{"intermediate_size": 1280, "vocab_size": 16384, "qk_norm": true}
Each number is 128 + 24 x the weight over its row's rms, rounded and kept within 0 to 255. Layers, rows and columns count from 0. The size above them is the row's rms in percent of the matrix's.

# layer 7 MLP up, 1280x320, rms 0.128, rows 372-414, columns 240-319
size [ 20 125  22  18  20  21 113 116 117  31 132 120 143 120 121  24  25  21 124  23 146 126 152 141 129 138  21 113  25  30  23  30  22  26 123  24  21 138 109 114  29 111 127]
[[119 145 124 122 122 150  84 150 143  99 161 142 134 148 126 129 113 103 109 130  67 130 127 127 112 148 116 114 125 129  91 120 133 124 119 103 129 116 120 145 156  81  88 168 122 144 127 139 131 127 127 155 148 107 133 172 106 126 180  93 149 165 136 112 109 111 123 110 163 141 139 134 145 134 128  98 101 152 107 119]
 [131 105 155  91  94 135 155 121 104 156 161 149 127 134 124 106 121 159 171 162 156 152 115 119 137 146  94 143 128 138 134 121 167 149 171  99 174 124 127 133 166 115 156 137 136 107 106 124  89 138 175 124 137 149 162 160 100 121 131 142 109 173 109  65 121  99 101 126  90 149 100 106 112  59 180 140 128 135 145 118]
 [165 130 162 136 152 152 128 123  94 175 138 121 138  84 158  98 148 144 144 115 123 128 136  85 124 122 114 189 138  94  66 100 121 151 131 150  79 114 106 107 177 153 120 148  46 102 180 159 147 115 162 114 144 118 150 136 105  96 158 110 130 101  84 163 135  93  92 148 154 126  99  98 150 125  96  67 110 142  86 112]
 [113 109 115 131 153  91 134  97 129 167 138 122 148  80 137  90 128 153 143 126 116 143 134 124 157 156 119 137 115 104 129 133 127 134 160 133 103 119 143 119 186 108 145 155 121 140 142 135 129 126 137 159 175 153 124 152  86 128 174  90 127 111 118 142 135 114 124 124 113 151 116 137 146 128 116 120  81 136 113  84]
 [117 121 127 111 111 115 146 146 121 114 118 123 126 135 162 104 121 101 136 124 128 149  83 122 182 146 120 170 130 162  98 118 105 135 119  54  92 117 141 124 135 122 150  93 101 128 127 169 172  89 134 149 145 104 144 153  99 112 133 162 125 133 159 113 151 100 148 165 126 135 125 139 146 126 118 145 150 166  99  76]
 [136 129 173  79 186 117 156  89 105 202 130 118 170 139 157 137 132 120 167 126 143 134 100 127 122 114 148 120 144 138 146 141 112 166 141 158 103 146 117 158 116 123 115 106 117 116 105 109 141 120 127 177 135  96 123 157  85 166 127 107 119 138 139 141 114 144  91 172 150 155 118 104 132 114 134 141 122 135 127 156]
 [163 160 152 139 163 112 152 124  86 124 140 167 124 130 120 158 136 163  94 128 164 143 146 158 139  74 131 143 101 123 185 154 135 127  92 111  84 122 109 110 133 102  63 151 181 155 162  84 185 100 126 124 119 133 154 161 147 125 159 120  83 126 149 150 108 155 164 143 141 159 114 132 135 142  94 151 104 105 128 107]
 [160 143 108 118 112 134 113  97 141 167 136 136 129  66 123 113 129 109 108 101 143 120 134 149 119 137 110 125 115 152 119 100 151 153  95 106 153  96 112 106 117 133 162 153 101 145 123 162 165 139 108 194 126 131 129 108 145 116 141 138 127 150 140 120 147 137 146 144 144 111 145 141  99 116 118 108 117 139  95 167]
 [100 141 124 115 117 116 128 104  87 153 127 137 127 109 142 127 143 138 105 128 135 126 150 119 142 103  95 123 109 128 126 115  74 178  93 138 117  90 140 100 127 107 119  91 139 102 141  77 138 110 157 124 136 111  95  96  58 175 167 117 187 150 143  85 155 130  97 155 110  84 135 111 112 170  83 149 130 168 118 176]
 [178 129 149 160 145 138 110 122  78 131 139 121 152 123 125  83 126 146 174 116  57 124 117  99 126 137  79 155 107 118 122 103  98 133  97 141  95 104 100  89 207 166 115 168 114 153 174 150 151 120 115 162 207 161 140 148 116 148 141 108 160 120  74 135 112 121 103  89 168 129 142 170 134 150 125 117 149 155 104 107]
 [182 103 138 147 146 113 105  95  73 148 167 141 165 122 175 108 133  67 176 125  97 110 101 137 110 129 114 127  95  90 120 152  86 152 147 160  76  96 112 123 162 122 121 128 109 125  81 144 137 155 124 109 110 118 116 128 160 111  93 127 125 133 118 149 134 152  99 120 142 112 132 165 165  84 135 135  87 123 102 134]
 [112 123 100 175 122 157 123 122 124 139  99 153 181 100 128 141 129 163 123 136 127 180 137 141 121 161 129 127 141 113 148  94 147 121  99 141 139 131 104 103  93 123 129 149 158 171 193  70 116 108 144  96 139 126 174 172  79 138 121 104 155 147  88 150 109 110 135 175 167 117 107 165 120 139 123 134 127 141 130 129]
 [120  75 131 128 150 164 186 133 119 152 164 165 104  93 186 117 156 154 137 122 122  81 151 115 164 133 104 113 135 157 135 143 110 118 115 154 123 103 134 149 107 122 147  80 136 100 110 142 139 130  98 119 152 137 154 110 103 168 124 103 176 109 161 110 143 136  80 135 121 127 102 112 173 100 161  83 117 138 101 100]
 [162 141 144 124 127 145 121  76 102 161 110 155 147 103 159 118 114 118 117 133 171 118 125 151 130 128 105 137 165  65 122 125 161 116 104 120 133 128 125 138 131 149 145 168 148 141 108 107 183 113 148 152 163 120 127 132 158 107 102 118 161 147 160 138 134 116  85 140 144 102 150 165 146 135 141 157 143  84  79 155]
 [159 146 112 137 164  93  73 170 107 161 115 152 136 129 146 102 114 118 139  98 111 112 157 116 135 189  94 193 101  86 151  81 105 161 143 138 124 117 119 135 145 126  56 122  88 157 110 140  82 152 117 134 121 153 127 140 143 145 152 107 145 117 142 110  85 105  85 106 156 123 130 122 136 111 148 116 123 128 146 110]
 [114  97 129 129 152 107 152 102 158 111 128 141 134  41 138  98 121 139 117 167 122 155 127 143 107 155 141 138 130 104  87 111 135 147 101 119 166 160 138 109 126 149 142 140 114 117 146 122 150 116 122 132 136 150 114 119 122 116 121  71 186 114 153 113 112 135  83 187 114 113 133 145 138 101  84 127 149 110 103 149]
 [155 125 159 154 147 135 105 120 102 117 130 124 138  66 117 100 126 127 125 136 131 100  61  99 115 152 134 187  96 110  76 100 115 162 123 130 125 135 174 137 160 110 102 148 114 159 158 135 138 155  93 140 131 140 137 147 125 134 179 103 144 124  92 105 103 127 141 136  93 101 145 152 140 106 116 108 145  99  95 115]
 [124 144 116 132 146 128 125  73 102 126 146 113 147  86 113 138 146 154 175 182 124 174 117 138 144 139 135 124 111 150 121  91 129 119 135 117 104 151 135 122 113 152 166 121 128 177 130 113  86 129 100 179 139 125 130 156 126 139 144 105 113  95 153  99  91 134 103 144 154 119 135 170 124 100 106 124 141 132 154  97]
 [103 122 138 110 141 131 107 101 114 103 116 160 127 126 117 174 128  99 108 122 131 173 152 144 141 117 149 121 115 142 145 122 123 149 170 132 123 102  76 151 147 150 118 148 105 115 140  89 138 112 129 113 125 148 157 175 136 179 134 148 122 115 120 128 115 158 138 142 156 146 156 140  88 117 188 156 123 137 129 143]
 [142 159 148  70 148 171  85 148 111 147 173 119 119 119 118  96 108 133 157 105  89 107 124 130 122 143 101 112 126 126 143  91 111 172 123 133 110 164  55 131 118 137 138 156  92 130 134 134 136 117 103 155 137 137 158 145 142 125 140  70 116 104 114 126  99 127  98 146 130 125  92 148 113 123 103 152 144  97 111 134]
 [138  71 118 123 101  89 139 116 151 106 150 170 147 123 145 141 119 135 104 126 142 162 140 138 126  77 126 160 131 114 118 152 124 136 125 106  93 129 140 140  93 155 114 142  82 133 184 147 151 135 113  72  97 145 119 118 125 130 140 106 156 149 105 126 112 130 116 196 132 152 144 131 155 136 159 134 145 157 131  81]
 [154  79 100  90 106 107 138 119 124 135 113 182 143  85 128 106 112 109 117 125 144  96 144 109 132 150 139 129 133 107 104  97 122 164 127 175 114 122 166 143 177 157 128 132  90 139 159  80 119 124 118 141 151 100 107 154 168 145 130  69 114 106  81  93 125 130 160 141 100 104 168 157 143 114 106 103 120 174 115 108]
 [150 137 159 139  86 127 113  93 115 122 146 132 133 136 129 124 128  94 107 131 177 100 194 104 130 142 155 157 129 163 133 144 137 136 161 148  86 114 126 133 148 122 121 111 137 108 131 181 129 133 136 182 140 167 135 132 123 152  92  75 109 113 131 141 144 146 110 115 155 157 148 154 147 110  73 111 168  97  93 169]
 [100 160 116 132 127 127 129 128 142 121 134 110 159 143 174 120 182 152 111 127 154  82 139 127 151 144 102 130 114 126 127 148 109 116  84 113 150  98 111 112  99 112 145 145 119 128 150 181 115 118 101 149 113 146 166 155  96 141 108 121 171 131 116 163  87 150  69 158 169 127 113 131  85 122 158 129 130 110 132  99]
 [168 147 132 139 114 143 121  86 127 129 107 106 111 125  78 155 162 136  80 112 135  99 164  97 126 149 139  96 150 104  96 129 116 124 149 102 117 151 121  86 102 138 102 152 115 117 167 120 141  79 125  84 142 145 106 116 131 147 158 110  97 113 131 139 103 113 124 143 111 128 176 149 103  97 102 118 127 132 114 105]
 [127 150 137 148 133 154 119 134 139 139 158 112 119 137 127 155  98 151 127 133 115 100 152 130  76 106  93 162 117 133 160 125  93 153 155 110  93 133 130 114 133 108 119 151 133 158 154 146 167 108 125 132 156 101 143 139  93 112 157  87 122 115 134 143 146 154 112  86 119 106 127 164 106 144 141 157 134 112 110 107]
 [144 125  86 131 175 150 133  96  78 134 129 118 125 140 157  89 132 103 150 135 120 148 151 134 166 147 138 141 168 114  91 175 112 139 110 143 111 131 108 149 105 132 144 124 113 141 129 163 128  95 105 158 144 144 133 120 133 118 136  61 156  97 118 123 136  72 113 153 154 124 141 160 103 162 132 148 109 176 142  95]
 [111 151 129  95 134 122 129 106  55 145 142 123  99  80 167 127 105 159 148 117 162 143 146 111  71 109 168 127 158 138 136  97 119 165 128 128  85 103 149 132 120 154 137 150 106 137 154 155 156 158 124 110 158 128  90  89 145 158 117 170 133 116 134 127 140 116 104 135 138 133 124 184 107 134 133 136 141 110 173 157]
 [132 113 131 118 178 108  96  80 125 127 135 143 147 134 125 128 149 153 138 139  72 121 141 121 154 153 133 163 127 129 136 116 130 138 156  95 124 187 128 162 172 136 128 136 102 123 122 123 124  92  95 163 117 125 113 132 120 145 142 104 127 147 126 133 112 114  88 136 141 134 125 146 150  66  99 109 140 162  78 137]
 [170 157 147 157 122 156 119 116  82 172 142 113 150 101 142 110 155  97 142 133 118 111 158 106 157 145 142 157 102  95 121 154 144 129 115  90 121 126 149 120 128  74 122 196 108 131 150 121 121  95 137 134 128 153 205 158 116 140 140 107 171 132 127 154 135 115 100 149 165 114 204 113 155 133 176 104 149 144 141  86]
 [136 133 114 140 122 139  98 153 124 174 129  97 139 128 132 108 122 120 136 143 139 109 150 131 110 152 132 170 104 103 136 112 148  93 134 118  63 149 144 168 176 144 179 154 106 104 148 133 168 103 122 117 112 132 125 138 108 108 123  85 129  53 115 138 123 125 108 137 131 146 144 136 149 127 102 111 120 129 119 152]
 [111 135 119 127 138 108 125 114  86 140 105 137 141 113 153 126 129 126 116 146 117 174 157 120 141 134 165 207  94 133 109 119 125 101 148 139 127 128 131 127 138 120  90  85 104 129 159 169 135  85 142 171 188 121 195 143 108 121 141 117 110 104 116 117 137 142 120 156 137 132 132 153 131 117 121 104 120 121  97 107]
 [118 134 122  87 121 139 149 113 130 121 109 172 127  94 150 122 125 122 154 120 112 161 139 143 157 154 129 119  99 112 120 135 102 141 134 100 100 125 146 147 182 104 108 151 143 149 152 150 120 107 120 140 125 127 175 109 126 129 157 117 149  92  83 109 102 122 134 170 129 155 115 131  98 104 111 102 147 155 107  75]
 [139 136 127 139 130 164 139 104  95 127 120 129 121  98 142 124 120 132 124 156  98 146 101 117 163 119 111 110 148  98 115 160 139 103 111 122 135 124 132  88 112 125 160 106 123 131 144  94 144 113 120 176 178 110 125 131  99 137 122 117 170  82 104 107 150 146 111 148 127 116  89  93 139 137 125 118 129 112 113 160]
 [141 165 158 178 132 129 129  92 171 156 115 124 146 140 128 152 144 137  80 133 131 104 119 129  99 147 112 147  96 153 117 157 127 111 146 151 105 142 168 117 141 131 119 110 141 110 149 141 115 107 109  95 142 152 101 153  89 173 149 108 150 134 102  83 116 141 134 156 129  50 125 121 137 154 139 147 154 156 129 125]
 [152  91 124 136 119 172  78 123 106 127 100 126 160 109 128 103 157 138 105 114 106 125 110 139 152 203 128 165 116 111 109 131 105 131  89 151  83 126 166 121 150 105 159 170  89 133 172 150 132 144 135 120 146 127 127 122 146 131 128  95 119 126 122 129 136 159 129 143 139 111 151 159 126 110  96 126 149 137 105 126]
 [144 118 159 116 126 125 142 117 108 132 137 157 103  98 105 121 125 131 116 129 133 127 113  57 122 126  72 151 106 112 132 132 143 162 150  99 129 105 150 114 145 103 136 134 114 106 151 116 123  86 196 158 135 147 146 116 126  93 144 129 133 130  91 123 127  83 126 109 138 130 102 110 124 109 163 121 112 151  93 115]
 [ 78 128 161 107 122 157  98 128  76 166 140 122 140 114 148 126  84 133 129 163 108 156  98  98 149 100 106 148 104 132 132 152 148 129 129 146  73 105 112 120 149 174 113 119 126 154 132  94 106 157  91 120 144 127 174 154 115 170 105 121 133 111 111 113 165  89 111  95 132 126 108 101 150 127 119 109 138 142 140  91]
 [112 168 126 108 153 151 166 134 137 138  97 153 164 102 164  58 135 121  84 162 131 145 152 110  84 123 157 130 116 135 132 116 121 141 158  57 117 131 129 128 178 105 123 132 122 134 145 130 144 111  84 140 130 150 134 121 161 133 182 124 118 145 156 106 108  79 120 117 132 111 132 115  89 116 132 118 143 119 118 138]
 [147 103 137 123 142 124 104 150  88  95 104 158 119  75 142 137 121 118  79 152 145 133 127 111 127 151 116 117 165 110 129 104 125 111 132 141 100 119 145  89 146 125 116 107 105 142 159  69  97 133 123 121 111  86 127 143 191 123 127 145 121 139 133 107 171 125 153 150 131 168 160  82 160 176  97 123 120 135 179 111]
 [113  95 111 103 114 133 145 109 115 153 163 102 142 121 149  81 132 108 139 149 122 171 143 101 152 116 142 124 105 109 114 149 106 143 121 119 151 106 157 129 124  96 123 129  99 141 112 125 149 105 145 149 144 120 138 113  79 143 151 116 122 131 149 129 110 144 108 120 126 146 127 111 126  95 131 103 145 112 101 131]
 [138 172 154 129 177 109 131 136 107  87 121 103 121  96 113 133 135 117 133 162 126 132 117 111 127 123 141 160 133 111 148 147 120 130 138 132 123 160  85 106 137 138 151 124 115 134 173 138  97 126 128 109 107 137 112 124 138 151 133 131 178 107 155 100 154 103 104 144 130  99 145 147 131 141 116 101 159 123 149  88]
 [101  88 137 143 142  93 175 109 134 178 139 103 110 116 115 163 152 116  98 101 117 166 136 111 183 145 104 147 111 139 127 164 148 126 165 119 119 120 119 127 103 161 152 180 140 115 175 115 154 145 127  78 149 149 110 150 144 159 157  92 146 114 139 157 152 112 138 140 152 130 111 112 146 155 130 126 105  89 111 140]]
# layer 7 MLP down (transposed), 1280x320, rms 0.118, rows 372-413, columns 240-319
size [ 16 125  17  17  15  21 112 117 106  33 131 117 137 115 119  11  19  29 128  22 147 127 142 140 131 129  26 121  15  34  28  31  13  29 120  26  17 156  93 110  28 114]
[[106 148 126 138 134 148 156 124 103 119 152  94 102 163 143 143 116  98 132 113 129 108 174 145 100  78 129 155 116 136 118 129 143 135  88 108 127 145 128 135 149 147 112 117 142 135 116 104 108 135 149 158 137 136 176 142  96 105 113 149 128 141 107 146 162 103 171 155 144 114 130 152 114 139 122 131 153 129 106 142]
 [ 95 135 107 120 108 151 131 156 155 148 117 144  98 158 122 118 122 145 144 137 154 109 139 142 147 159 116 108 124 127 113 145 160 126 125 182 131 128  91 112  79 133 129 153 133 159 171 136 156 130  94 141 146 155 160 133 138 128 131  65 156 156 120 132  98 128 145  65 143 162 143  92 118 143 153 152 128 113 139 176]
 [123 118 123 159 157 147 116 149  97 110 158 102 112 121 118 108 153 139 182 180 139 140 147 144 131 121 123 154 135 137 152 120 114 102 141 137 144 122 105  86 122 130 136 163 151  97 153 121 143 123 142 144  93  90 174 134 105 195 141 139 147 101 159 166 110 125 115  93 121 129  83 131  92 135 154 124 133 167 127 117]
 [145  93 177 142 148 135 143 143  79 121 164 108 114 108 124 143 128 122 177 197 153  99 138 159 109 136 105 186  85 108 125 105 122 134 124 113 118 148 144 108 147 136  94 152 143 120 137 171 141 125 138 125 147 148 172 130 134 127 105 119 146 134 124 147 118 135 125 121 133 137 143 105 129 129 173 123 128 145 139 121]
 [108 131 116 132 111 149 133 103 112 110 167 141 124 129 135 119 141 150 139 140 123 102  98 147 142 102 133  92 116 138 131 120 144 101 137 169 154  90 118 124 104 152 127 120 116 122 107 132 108 130 138 125 136 132 136 139 108 157 125 134 150 116 102 125 144 155 106 117 104 113 123 123 119 161 123 150 131 128 200 156]
 [103 133 155 107 132 126 125  96 110 145 127 104 144 105 145 143 134 106 140 118 147 110 121  58 109 152 104 106 133 132  84 109 120 141 141  93 121 122 134 130 141  86 135 104 115 133 115  96 130  88 112 169 139  87 134 110 105 128 120 117 110 157 116 136 116 170 107 109 104 115 135 129 139 125 104 108 130 100 100 150]
 [130 140 106 113 117 133  84 135 114 154 143 108 131 182 101 111 104 122 118  97 117 140 149  89 125 128 121 145 134 123 127 126 162 110 156 111 182  79 180 132 144 131 196 131  91 114 127 153 107 177 119 120  68 105  93 141 106 126 113 115 142 133 124 144 139 115 116 139 161 128 178 133 165 124 103 130 145 151 131 118]
 [159 138 128 152 122 136 172  90 136 117  97 150 130 152 132 117 130 156 103 103 152 135 137 189 135 170 133 103 129 177 116 133  90  84 150 163 152 110  99 137  80  94 105  86  94 146 110 132 105 124  91  84  91 118 141 149 127 115 129 163  62 158 127 132 130 139 106 127  87 132 123  95 136 131  80 111 125 129 122  91]
 [163 120 105 115 131 134 115 108 141 154 146 148 127 142  88 116 125  75 148 108 126 164 149 133 109 155 124 146 114 142 147 142 172 162 122 122 195  89 124 143 154 137 110  86 151 158  94 142  89 123 150 127 129 100  69 126 130 127 131 158 123 114 118 140  91 103 124 143  88 114 108  87 135 141 100  95 114 149 140 118]
 [142 150 115 143 145 111 142 125 120 125 108 116 152 156 144 114  94 130 157 139 135 123 118 149 147 135 131 137 122 164 148 128  92 121 121 143 117 137 145 122 150  78 105  96 110 159 114 105 118 134 106 159 117 119 147 139 160 136 144 168 102 131 155 126 109 144 128 142 121 113 111 139 124 152 163 183 130 114 180 143]
 [106 147 114 123 131 126 153 130 109 148 123 139 123 111 140 175 126 133 121 129 132  92 136 123 160 119 124 142 131 130 114 137 133 125 141 133 150 144 126  88 105  97  98 113 128 137 137  99 112 151 126 123 156 122 156 105 156 122 133 113 130 139 136 144 173 150 105 120 119 125 103 123 150 140 119 147 158 124 151 138]
 [135 155 145 136 139 141 161 140 163 159 101 153 147 139 134 157 146 170 124 129 147 169 156  99 153 150 128  96 121 135 144 105 106 134 124 141  91 129 178 111 159 140 141 134 139 164 156  71 129 162 134 135 128 132 135  99 118 150 130 145 137 141 113 130 116 157 126 119 148 119 123 118 121 129 119 153 147 106 119 124]
 [142 118  83 152 116 128 113 110  68  95 112 128 154 107 102 126 122 146 126  87 140 106 140 112 108 121  93 128 166 142 141 184 100 125 154 101 128  87 114 130 146 162 108 128 155  78 155 112 181 124 153 132 142 133 146 149 163 151 101 126 169 122  99 170 139 121 123 118 136 104  93 147  90 130 110 148  98 136 156 146]
 [147 103 112 145 128 161 101 152 112 154 139 133 124 126 148 115 119 164 134 163 123 134 135 126  98 124 107 119 114 162  94  95  96 108 124 169 112 128 138 141  86  93  99 122 164 107 147 149 127 144 120 130  92 166 114 145  71 167 116 115 128 145 127 153 125 120 174  86  84 117 100 139 115 100 159 133 132 161 150 119]
 [101  95  74 104 118 147 163 114 164 132 127 137 144 146 132 140 139 140 118 139 149 132 120 142 128 143  86 131 119 135 127 104 103 162 123 133 123 126  89  99 119 114 136  90 138 110 117 168 140 105 121 152 127 108 140 127 101 158  81 160 146 115  82 125 124 142 124 123 162 149 122  97 142 130 131 118 156 119 150 115]
 [ 83 152 115 161  92 112  96 114 158 118 105 139 102 108  98 148 151 149 108 123 139 169 138 103 116 162 144 144 150 122 113  97 117 124 134 120 157 173 134 113 141 137  94 138 153  80 134 117 116 120 138 153 127 131 124 116 170 127 173 108 128 168 134 140 110 161 171 143 176 161 131 112 128 130 126 121 135 123 137 119]
 [154 132 136 177 132 125 142 112 138 156 130 113 148 109 132 154 123 113 126 119 109 150 110 133 134 136 118 145 155 115 157 144 172 151 134 126 157 134 116 109 107 157 138 137 121 113 178 151  94 122 157 130 126 142 125 173 147 126 103 131 115 114  87 115 123 130  78 144 149 111 113 163 114 153 113 173 149 133 211 110]
 [126 164 160 124 133 150 114 159 124 129 124 161 114 105  95 161 115 124 105 129 146  97 153 151 155 126  98 133 123 129 124 160  94 145 112 114  87 106 113 136 147  84 143 169 136 132 125 123 143 135 117 177 149 122 153 143 131 106 145 121 102 151 127 117 146 116  89  98 138 160 144 120 127 113 155 139 103 115 154 150]
 [132 134 127 119 135 120 175 152 124 107 138 140 121 131 116 150 173 138 116 172 149 130 193 144 134 132  96 130 154 142 186 138  91  88 131 140 167  76 111 183 116 148  97 109 173 159  96 160 150 121 134 134 120 120 149 156 122 137 169 202 124  84  99 133  90 144  84 124  77 108 134 138 108 131 142 154 127 174  81 122]
 [154 109 116 130 120 155 121 178 136  87 126  96 157 158 129 121 131 145 143  83 173 150 131 144 138 188 160 112 157 144 121  90 135 151 154 118 126 136 124  85 138  64  78 153 135 131 111  97 146 163 124 127 144 121 133 120 149 115 156 130 109 158 121 153 127 129 208 119 136 149 129 130  82 138 115 154 138 130 125 108]
 [ 91 107 138 153 137 149 127 150 140 144  67 103 110 120  79 151 126 107  72 137 140 153 158  95 129 165 121 167 151 113 119 110  82 131 151 119 157 112  98 133 152 110 143 133 112  88 157 127 141  77 133 150 158 140 136  94 101 125 120 115 132 131 132 156  98  99 111 151 123 115  79 123 109 118 123 130 110  92 147 155]
 [107 121  92 133 119 131 115 122 180 133 100 163 114 137 103 158 151 100 126 141 130 117 114 120 100  97 113 113 110 141 103  98 103 124 103 173 154  93 132 148 137 148 129 162 151 137 108 168 118 108 139 196 166 121 152 153 144 136  89  99 113 142 158 128 136 146 156  98 122 130 125 141 148 131 137  93 136 124 165 124]
 [149 150 100 168  94 156 114 104 130 163 190 120 108 173 144 112 144 117 107 110 123 123 127 158 123 133 118 160 135 158  88 172 118  98 150 131 155 121 119 151 119 158 116 138 161 120 161 145 160 155 186 145 110 157 127 144  63 150 100 114 115 153 133 126 172 127 135  89 133 111 159 125 110 148 128 123 200 126 180 107]
 [142 135 120 136 163 128 153 143 106 138 128 122  91 127 171 166 143  47 105  97  95  68  99 107  67 104 167 107 135 154  81 132 127  99 154  84 106 153 128 116 161 122 154 103 100 154 139 154 109  91 127  99 146 111 109 109 177 144 102 130 158 138 139 171 130 148 141 141 124 150 141 112 121 143 164 145 136  74 133  90]
 [139 153 159 149 185 158 164  91 117 119 115 122 149 119 141 158 114 163 132 154 141 147 128 171 128 135 140 103 127 104 125 132 132 149  94 156 141 129  66 109 156 127 141 139 109 192 107 112 132 134 123 103 121 184 135 132 103 144 139 127 128 147 116 124 110 124 129 100 147 181 134 100 111 129 155 127 119 159 147 105]
 [164 120 102 149 158 155 145 131  79 159 136 136 123 109 149 134 117 110 125 130 171 100 151 114 128 146 108 102 128 119 109 115 168 120 145 106 102 142 184 124 147 157 148 126 120 116 121 156 135 123 145 148 145 120 162 129  81 134 132 119  59 133 141 106 149 164 106 145  94 108 116 156 124 173 123 134 104 114 180 114]
 [144 110 117 146 117  51 112 122 102 119 128 168 154 148 114 137 138  90 104  80 159 127 120 133 139 146 131 127 125  92 104 152 105 125  99 121  87 174 155 128 149 115 166 136 129 170 126 102 155 134 121 153 134 141 161 144 148 130 140 133 117 110 167 121 149 177 124 163 127 119 131 151 120 128 156 137 133 105 151 125]
 [112 140 110 134 155 101 168 187 127 158 128 124  85 121 110 133  85 160  98 155 122 144 117 142 155  95 118  91 139 143 132 142 129 120  94 114 157 119 106 136  75 119 143 114  79 140 152 177 141 142 147  99 142 128 114 126 140 127 131 136 109 117 138 126 123 173 147  95 148 106 114 158 119 139 130 113 112  67 138  74]
 [141 141 150 135 108 125  85 183 102 116 153 112 138 130 138  72 101 144 109 163 159 162 106  84 110 122 129 142 141 126 121 108 127 156 113 124 121  98 105 132 104 119 157 109 142 134 144 175 125 129  88 134 132 116 103 128  96 143 147 177 115 125 127 147 100 107 119 112 127 133  59 120 156 110 182 124  94 134 140 133]
 [136 123 106 103  99 113 127 100 162 127 113 118 163 148 209 166 125 144 134 144 125 135  93 130 163 183 113 137 167 155  81 130 105 129 128 118 115 176 149  92 116 106 107 116 120 126  91 131 125  85 119 170 117 107 124 116 128 129 130 155 106 126  90 107 120 137  71 104 103 158 109 110 130 131 111 127 123  96 148 150]
 [117 133 142 127 124 144 110 142 122 106 118 105 174 164 126  68 149 109 148 143 104 130 121  79 131 133 124  90  88 144 150  94 158 117 116  52 129 137 161 195 135 126 101 186 128  92 135 166 101 124 141  94 148 109 126 113 159 128 111 153 125 152 131 137 143 128 106 164 136 137 171 125  94 161 129 107 130 119 152 103]
 [123 146 159 112 103 139 121 145 142 121 115 163 123 143  84 133 136  87 120 141 119 135 123 116 117 114 118 125 126 136  89 149 147 113 156 149 140 135 134  82 122  97 140 113 145 105 163 111 189 168 147 119 122 126 101 119 133 107 167 111  93 140 131 165 133 134 141 130 114 117 167  81 118 123 131 115 117  82 139 166]
 [122 153 123  82 145 152 126 150 116 115 157 111 117 133 159 129  73 111 137 127 119 148 115 142 113 132 132  96 126 156 112 168  69 161 132 122 104 150 145 112  95 138 124 134 138  97 113 161 132 111 112 129  94 113 131 145 111 141 136 100 121 174 140 136 129 141 130 138  97 128 124 128 116 145 166 141  64  97 183 161]
 [136 138 115 140 141 100 112 126 111 158 139 124 120 136 121 161  97 109 118 122  91  92 128 132 123 108 102 132 124 179 137 141  97 142 101 141 134 121 137 100  93 109 128 122 111 142 131 102 121  86 135 151 110  65 136 152 109 153 128 128 112 102 143 144 150  99 137 107 134 114 131 155 129 161 100 204 113 120 151 139]
 [104 125 158 128 118 142 144 159 133 125 126 106 148 128 108 172 164 122 148 147 139 116 163 153 135 100 118 138 131 103 127 104 136 110 114 137 127 137 146 119 151 115 122 133 132 136 149 129 153 131 181 105 142 116 174 117 127 104 133 137  99 138 118 164 124 117 120 149 117 110 151 126 133 108 127 113 134 110 144  84]
 [135 129 130 139 132 109 154 145 161 129 138 108 133 139 110 113 114 119 112 132 135 135  79 128 108 126 131  57 129 164 129 115 153 136 127 133 133 167 131 151 119 131 122 111 157  93 114 165 157 123 129 143 119 106  61 135 130 137 110 126 137 141 142 155 142 146 101 101 141 138 124 110 107 142 167 151 142 109 155 165]
 [124 142 127 154 119 168 142 126 153 105 126  97 128 129 168  89 155 106  83 136 120 192 121  86  94 147 108 126 113 119 136 166 154 152 144 127 110 142 116 131 107 153 135 154 113  90 140 166 113 155 150 124 158 112 161 143 136 120 143 147 149 113 154 102 136 156  91 111 165  78 168 142 155 149 114 145 122 101 178 149]
 [131 133 109 137 131 110 138 125 128 105 133 122 111  94 120 125 136 113 133 135 116 126 149 127 118 147 137 135 103 117 126 126 121 136 132 128 119 140 110 136 118 144 109 131 132 137 130 137 139 119 142 113 139 136 131 124 140 125 121 130 122 117 126 124 109 128 144 109 117 112 137 108 114 147 134 116 125 137 123 133]
 [129 124 135 147  96 117  97 168 141 119 140 110 124 147 100 201 105 182 139 136  92 179 108 122 169 140  84 130 122 110 107 151 101 102 111 157 155 119 125 122 108 149 116 142 120 169 134 151  87 140 140 124 145 129 125 150 143 135 141 168 148 137 100 179 123 138 119  95 134 132 119 118 127 133 164 102 127 103 108 102]
 [116 123 142 148 136 126  98 124 172 151 126 126 127 143 141 132 153  98 127 140 110 114 140 135 144 170  81 127 118 138 114 120 125 144  93 118 120 124 154 139 157 137 112 185 144 122  69 134 148 118 150 166 127 120 144 144 113 112 150 115 112 164 136 121 105 105  92 131 114 154 156 144 183 108 144 137 149 129  88 126]
 [103 131  98 102 103 156 144 128 116 125 133 142 105 141 104  95 129 146  95 124 136 143  94 129 133 124 119  83 129 122  99 121 139 133 128 139 125 153 163 120 106 119 130 121  90 124 153 159 146 123 114 135 130 142 134 119 153 134 116 105 128 134 116 110 152 130  81 102  94 139 138 125 134 138 127 143 100  84 130 149]
 [149 111 102 129 107 143 151 105  99 141 105 143 137 159 125 132 173 145  66 143 107 121 112  80 101 119 145 109 118 100 109 122 149 105 155 142  94 163 136 139 150 118 163 122 136 120 152  77 110 122 112 124 159 138 141 147 177 129 103 121 139 136 164 130 149 160 141 135 121  91 171 106 104 112 130 115 171 148 160 136]]